Weights of a small GPT-style language model, trained from scratch on English Wikipedia: a variant of Adam for these matrices, 874M tokens.
Each number is 128 + 24 x the weight over its row's rms, rounded and kept within 0 to 255. Layers, rows and columns count from 0. Numbers have three digits each. The size before them is the row's rms in percent of the matrix's.

# gate: layer 5 MLP gate, 704x256, rms 0.0944, rows 383-413, columns 0-63
# up: layer 5 MLP up, 704x256, rms 0.0994, rows 383-413, columns 0-63
# down: layer 5 MLP down (transposed), 704x256, rms 0.0937, rows 383-413, columns 0-63
gate383 099:187152156134126096145100098157134105086153111114136103130148125131136152121121106131143157133097140120107093135138120156083090154110140143117146123140100092143118140132141101117099161149108121
up383 100:148137147148160115109112147130129112128142130082109084148109142103126152139131097153123096140133113145126120108144135170123135108106159107113076112126140115121156121085179147154124129127104106
down383 102:121121142112127148091090105138140097138097131114139120104128097158142085060111130163069148087066114158112109142133144118138165143135108091069163123078131119113146095142136127146134133130126160
gate384 095:118156117088142122140136105119114089161110087132166140135152155096146149157116144135166122126202079109144123080148149109147153082177140136141083124099098078132139138113106163108077140079091141
up384 091:105087168136135131104120091114112180087132160153097133160106150135134117111114133153117161099092170160118137149150113136131139140166113127102151132147133152124117091117115138139177120210158113
down384 084:123174117125135127133127137123127108136110076078138112105144129109156114147118154120138086116115093097135099118137148136126127096179128144133109129109101109109122153116126126140114143108127139
gate385 103:186083127115113077143144095112193141108104143090082101098115111156101132115124139121174150145136142111125132101141096140154095149078088131129138098147115113130143152146111096150101130137144128
up385 104:111115174127176125131149134103146139108135097128147118135099125130132113143140149119139073085179119111120169100121098104197140152138138153119147159117152107131151154142121136134110118132067107
down385 106:085114112119148106108115113149133085124072164150167130150162159127116124118153166150132120095106124114137157183126131093135114117142118101101148130097075116098101111095121142116123108152121151
gate386 095:156105123103110138120140093110124128152129100115124126131084095105140118153151131149129143146113149125133132120157112165137114165102114141164108084148130089102113142089128136104131095135185131
up386 094:097162127139156122154141145125098088115160109148161160131111122117134158151102123095144129159121133165141140150115142109095159163137157125085139145139123116170084137168112106142121138098118100
down386 097:132092144150097126074124118173141135149114138129124112132116142174130149121163125120107134127114120143134111117181130129124163161135155141158110134162110115107114122138125113093080131131112168
gate387 100:121135131127079080153145130162105129104119167132152082121136116100143124136090136108123161170114116143130160163135140149124181131098078163119128117145119142088051149137120128141138112100126113
up387 099:182088136131158097135083134147142150121139133122133127132130128151110111120118129161163142113151081081156097120103143121099103105133167093089159166144121138099141141098124089132147142093147145
down387 097:148151126137101150109154124129106149172103139098112108134150160109131116112105144108121129176133153137109099139121140156150108100158105135150145133123153151119138140117094152124124134141130075
gate388 095:129125136111101113129148162083100086170117139109105147165127112087143113190136118142125149146081113099131117134107121127090146136137122168081096150188130118135084167151114119138147155157136115
up388 091:175157146157109131131150181155121119125104129111090126128120100139124125165125164121138101127139125102173068109125123125124142120150132103141131138154141113112118104119135115134167147163113120
down388 092:101088139113144123132148128140101157135142140168096114096098144162182152084169117144142123133146116147065145101146136144142149194078125137129152128117144110110168150101130149165143069119133159
gate389 101:116108146158123153132147132127122145103124171150066145169130154131135127160140123125124121084077155130143084134118107107120127118128137124132152102162125138130119125123082141118134118140123111
up389 097:089114138157092108144136119109175088191108115128111104160143086128091108138165131125135126138113121099153086067115110120139062144171088112091125129133124135118157095142161099160148110093089091
down389 100:110068112132157124129120119138145096113159083084119144085127098152147119169114105081094154135131118108168118124130115175140147088133150151107101125150140122133142157129128115140120117080109130
gate390 102:142128115087125135090100133131084131154122080142137110151129140097146159097164169112097127132140143072141107153115073158154115131114114119149119113194114116096104155116129125143141154117105125
up390 101:117128114129133167138106121127116134162129110129139138109098116123071140121121135134112140145132135140133124093152120117117136126174126131082121133106128180142112128182128133162179208190112030
down390 102:163126127114149098162165156089099109142138103139139191118111170144155144114086140085144136136172134126130099110115152122130099168097134101142086120107074135081100128163148128143106136120117104
gate391 105:125089147099145133171125140139120115108140153096143103128149177164153104111169184096130126136142136168125137120137100115150146122173098171112108144161114116162095148108157139157089094128102122
up391 106:117091181109177161143197129179143154095100154139114068131147178150171118128155121139103096141152173100122146088139108130123142090116113133136121090177120118154108119141160141161094091138150168
down391 099:131107137117114127120096159174095098160166121135115085142144151125094154094132188138098076132178149108112138076168147119127123136088104168137156117145140141160166089127163163094112125157106146
gate392 105:119161109104154152077159128134142137086137125106122058115117147134139109143088126117132144146157131132156164113135126157136134154079122124143103090135105132134136130135126118142131155125186105
up392 105:106082170126120117122140137121132151162137120126098148124127123074087127145133131143072087136084141145106099135106120143115094130116113136123092136108134137202147150168175132149127119120125124
down392 106:137150142130148062204133122100113158146130104142119078178115165106099091086146122131148130129105140142106161137108116131137120126134107111092076139149160125149129110128123133097157159129087150
gate393 105:105108117135099091148158118122184091101134121057141097151119145105137153154171124124156125143130143147115092115135116208120128132135156092122095141125122117155098110125127113137086106121125152
up393 105:130105087135131105138093144111132137114151143167105116125132107098159177130141118139112189118171115123119133121136125137126108130125103163104145131090126142121114101136091129123137145147167140
down393 106:128126134119149181123071092127126131124155149125151110172118134173102135162129108097130160148141194159153087116140150117120161128129143142137158131093160102147135146196122124107134162175098151
gate394 095:138124120115121143124131119094104131108124121101119151118149132156175130095153096143043159100152160141132124167166137114164118129146129131149092097135104146124121096111128093176131128127118123
up394 094:109121116118131097116157142183165110147132114135162142150112145125120127145091140135132112048143104093133170147102140131184132112128109140111128117090111165107151133160137175185116144098143095
down394 094:141130104138080135131115126074123122107106135068106126130091102138168178085140133167096161109100143128112126075124134108156095114163116139110117137155131132131094136119126083127132114133120141
gate395 098:174136120098135167156133087155125165128116133109133101166149135138110153109063122129112095127090121175128102100133091100149098116114134118109126136131096175093116111141131103126145149075124097
up395 093:140132089155132166117121142079167129155139103136121101097110106116162144168133124119124180108145152086116187125143106137111118115130114118123147144141144106136157146143138134145138156116065123
down395 094:154139136155127149116070157137131153172125111143140109126118124145138107135141141090116113096101133149162140113146146193142170155128155117143150136121165099125129147148106148135156161132143138
gate396 104:143105153148121170093169081156173167137109095132097139146116127171186135103164165118145116109136111151136110096148085155107137120118149155128117161128138127104139120133157097159140131152117077
up396 106:144131158135108159124129148131096103179153124132143074101120138127133154159110130093120110133127149151133129111132133169163121155129107118113129136125107108173118177133167131120110162151177125
down396 108:097111122105125130116134164147168121119135179142110172147111155139157110155132099148103168117136094128086124168093118091166116123155106127081103135148123104132077148131148165114144137133138110
gate397 100:087099119071111140139150134137114111135149117129152115182097115152129146167085122108138148177122155179137118161146116163122169149123125117090126100119128121156160156095095134118127114138145145
up397 098:119112139092123157160113109171113141166145063114158139102144121145096133162154146099118160116162123158127125130099127141123115136152148148125109135141122123119160145147121154128130095162130120
down397 100:150132167092142145114120128128153133160105123164084138097097128132071163094151114109111114143158157162139169103141163096144139132133093116150147172140076205119121104109129122103117135134138091
gate398 099:114141143124095135098123128106159148135153127109157114112109175147093137139125148131112145119105141123102141151138150115085099115157122155106094094156139137113096164123107118127142135113117110
up398 107:097131121108116105105127138141097115112092100171115133130155150133148130148107131141134083134125155157123165120144136133188134134122150151135088106133139133123099130120091109116157146124154138
down398 106:146153127160097117090107106132082147137176155116133142134136143126114077106114145126131131140130167117105117094150118097143106131111062158147145125104123160106093112142131109092118133156103121
gate399 103:111134102092095143158156157091157131134140120120112145150129165123131141105152081132146097097092112106154111145154143132153158111135156135131134113147165122160096153137117082164160133115127137
up399 107:124102117071121115140118116090089171102159090107121150133168114087113101182078143157164120177161100127153168150118151096134150140160142135113140108151166132150142136120177136126153123143137111
down399 108:088149157130167129147102116134144132159136129183134122131096115152168089079148101168089141174095120127097123118145132126110119135149118133133142144152113133155145165133109101143104134084136171
gate400 106:131151161144102118099131121125119084082149110102117125151127123152127150140101158131092153178098172095140121112164127139113101134100149147119116134151111106149127173148131129127149124140157085
up400 108:121106120095162165153133105147182116105095098133126187133163125110099139157145130149143088146144107079120102137108159149099114132138148135159167141099153147095144093127111071182156121108122149
down400 109:099118091132145137153117128131143105129109115138093153174129138133119093116166143083116130116125141135177130097112146115166168130146125110162138094116076179109117100087127120104154103153103121
gate401 100:131104114154080136190129099106129112147116102117135071143151109210131097160132121108146156151151107133120173112060132153110142144110131118140057114113155132137114140130110136124113099114130146
up401 105:164131127140104121133104118116155131101133130153100091110130122105153137116141093128114162138070108130119098135128135121118115125136149108170168144115121097163146120062151136139117098137124122
down401 100:121124103129163123119109156117125136085121126119114125158083199127116107097130138106099160134079105150132112121144170113148078133197151149117160128135127147118168120115146110156111101124133111
gate402 101:156115187114093148183166171104127148126111131121123107120126103145126109144133094121114144137151106130142133137125141150099128188112129156096100167089137108110105131137131081153128139136095116
up402 099:125134126122200195087110121118129096152136161111116129176141147104133175163125123095133103142094160110133179118128087134153122090120112164116145121124140141154139131120158150100116113102111155
down402 100:097146106110149155143109100100173131116109117151119126118136141091136149132110154145078124130158098136132150091124132161113145070146156165133113125167148115173122133097150118130131111122141100
gate403 095:103102094139096091115152129084162107140143140130089095136124138123194156156117094153107143087112150149122146149114127143091100153108185181133147129133137120148097132157079154143128145157141097
up403 093:133140144123088104099146125150097121130170116095128170096131177144080151102125148135167127130071141148166138116131135155131136092121180170125110159080191101162125151102112155128093123140160138
down403 092:130123186119139152102090095134136128095164085104129160110116133092113118134130109143134175139117096104085157147193130107105095119130122114080100139116130131121142094129116113127136141137127120
gate404 106:144100071112094122162142123089179103111124149092140128114143179126148129113101137126101145121119102103079096139147144126119134155116134174131144132125166134122143141144160120101126119124109148
up404 105:130136177100059101121113156113123122131156142154131113135118188106125118108123129104093189144161123080159103138132123131089130121100130125124138128111161143162129146113124097110088136145162129
down404 112:165145127125113115128111149079132098099134150092123158127104140104088109150135111145126142134119141149101087131098096203109147101160129134100127130131134110181080156136137087139103122126135126
gate405 101:101169106140078143138167178123112160112151148144145096157147129140164150156138112108111090127150126112144147133134121178131117128091121128176095120153145109110162150146130136121099110150144140
up405 098:104166110150076091096137138141120144130125154153100065132148126124161180123148131145149111187127133096131152147147119138179093170155140107107094153140141144129121131070096162140116137128126110
down405 098:096149127160125150151145173107085114139123127108142178132156159084096121129116110113110125135115083133159102105114148106113149124081136118077119130167100124110143101129103125112138112151131150
gate406 099:095175123142117121130135092144163174121108114115086145145126166174124111129155156115143125122137116109152122065145147124129120134175107122137094107183112101124111157131144153153141113112110131
up406 098:142119147175128115140109117099085103122130113139146121132178086099110158160157093123098140123140131157108143163122139112158107152111165131114121133104131129105156082129136162139121136153154130
down406 097:144175113138160099134135134145133122110076114106170096110192130082125115140129122145071100124138142188086132143131163085136145056185170114153077133137138129101146128072089116172159134147137118
gate407 097:095104115144135119145162148091105084153128164130127118122129155158144147125149151114124132149106120159094134110084106169164138108163116152112084092159135119111134150083132135132104145116144131
up407 109:121133168119133102102120134140147131095143097127127130129067169130128146092141114153122115118078134055155130139173122108080122097139128128109147170112110081167108133178117082146140144120108145
down407 096:113134130131118088150117110115174146067091082079113099140143106139124126131085145128129137094088159128132174117119129115095128113136162149102141156146133146123104127129089074179111110133079099
gate408 101:109113134107162158125130123090140141125121123092116124170127145131146142120147136100162108092131122129107149110134099109138131192148128171128167064146131146170110141136096121110130121126105090
up408 102:121130161115133141152155143103137173135110140131111131151140135130142149148114145072175072125089167146064105109114142132091100167104159119113125063149131092132147100109113136105122119133127118
down408 098:089105077142171158107162127120135141113102139103107133136161117111160139112122134104138143136108131113124134093158133101134169113090145131139167109074125175132101088106169109108112106131141119
gate409 099:152124142135089148080136103121170115105141086122140127167092133131088091120117157146087208090081082133142116123116106119135115143155131145140112093134117114173100128134133136125131165136118121
up409 097:137102137124148087117090109119149169128137111132196111128140152138110134135146111160156165138105162121155136138143123101154130120088145140100177122134151094173139145111157129185148164169104131
down409 097:148111168109136133167161138147156118148132110168152118140129126141126115067133118152100138159099119088096144104115107139153082117144116169155132119154098137129168134143137154114143161144134189
gate410 100:130113143150098117128173148134111101142096134133133137178148155132174153123166144104103112125139144134107153117131129136116147138133123151148174126137113114196066109121097110107159108125149124
up410 097:131136136120143110104090140098096114097129145139089086120146101143127118123157136160097148127109108125150134119109123129142144132104166152115150110132124108141135123104115121142131151129096136
down410 101:078129136118167161119143141115127128144138097103126103089105150109099110148112139173126101181081128117116126119138120169151173109126123179135092132131126161110167137109085103123145089117164146
gate411 100:089109116145145136149081145158100166101130142134119112150141174114120122185131097141098129127133105108109145099122163141155127133100148118145123139139158125118164120146145116171105152117156143
up411 098:166184138087120113152124116128115108162139127118158161086115130186127099126084152108142125112134119113114078101107153120103111158113109083118112106104117115137134163120161151140121122110125083
down411 101:079163078119138136129158093103144166122122103082154132129102139119104118110167090123131110086172137164109096112130080142107110140162174093120115116100139110155088160081130099133086100108117166
gate412 099:179096093106113146168111118136158149127111112113130116136166090124166139168118123136125151124135153091108115097139060175149134114100143126098107092139162120123162154115092119122125129113145123
up412 099:151093098140170088062144113107119114141132101139116155140132138078154155093134130147123130147114101090143161104127117163154132117169115168149146116112155139121182112116139140099098131129110106
down412 100:123094141132154154174149133082128125133178155131068136153123101108146131088143099154154156138121150145121121136117103161098105144111128139167091158150106079103146162147227078125110149107109112
gate413 105:120139143182097171130123121108125123121168126149146139131141150119155177133104127132071118141096109138128102125107076109097155137118140172128110131122161157168112150118063127104126147105082099
up413 105:209118123125160132133146142114121134130191116132142123107081099115080136131083093130102131118106172104121094113154137140167099168123088114066176134130128119128133120141141108146154130136123103
down413 098:119166109100151121159115131134137134052137125114098128170143165107126152125159117112158100128118094115118124119094166173116068142167119126147090111149129102116145179129139098125110105163112143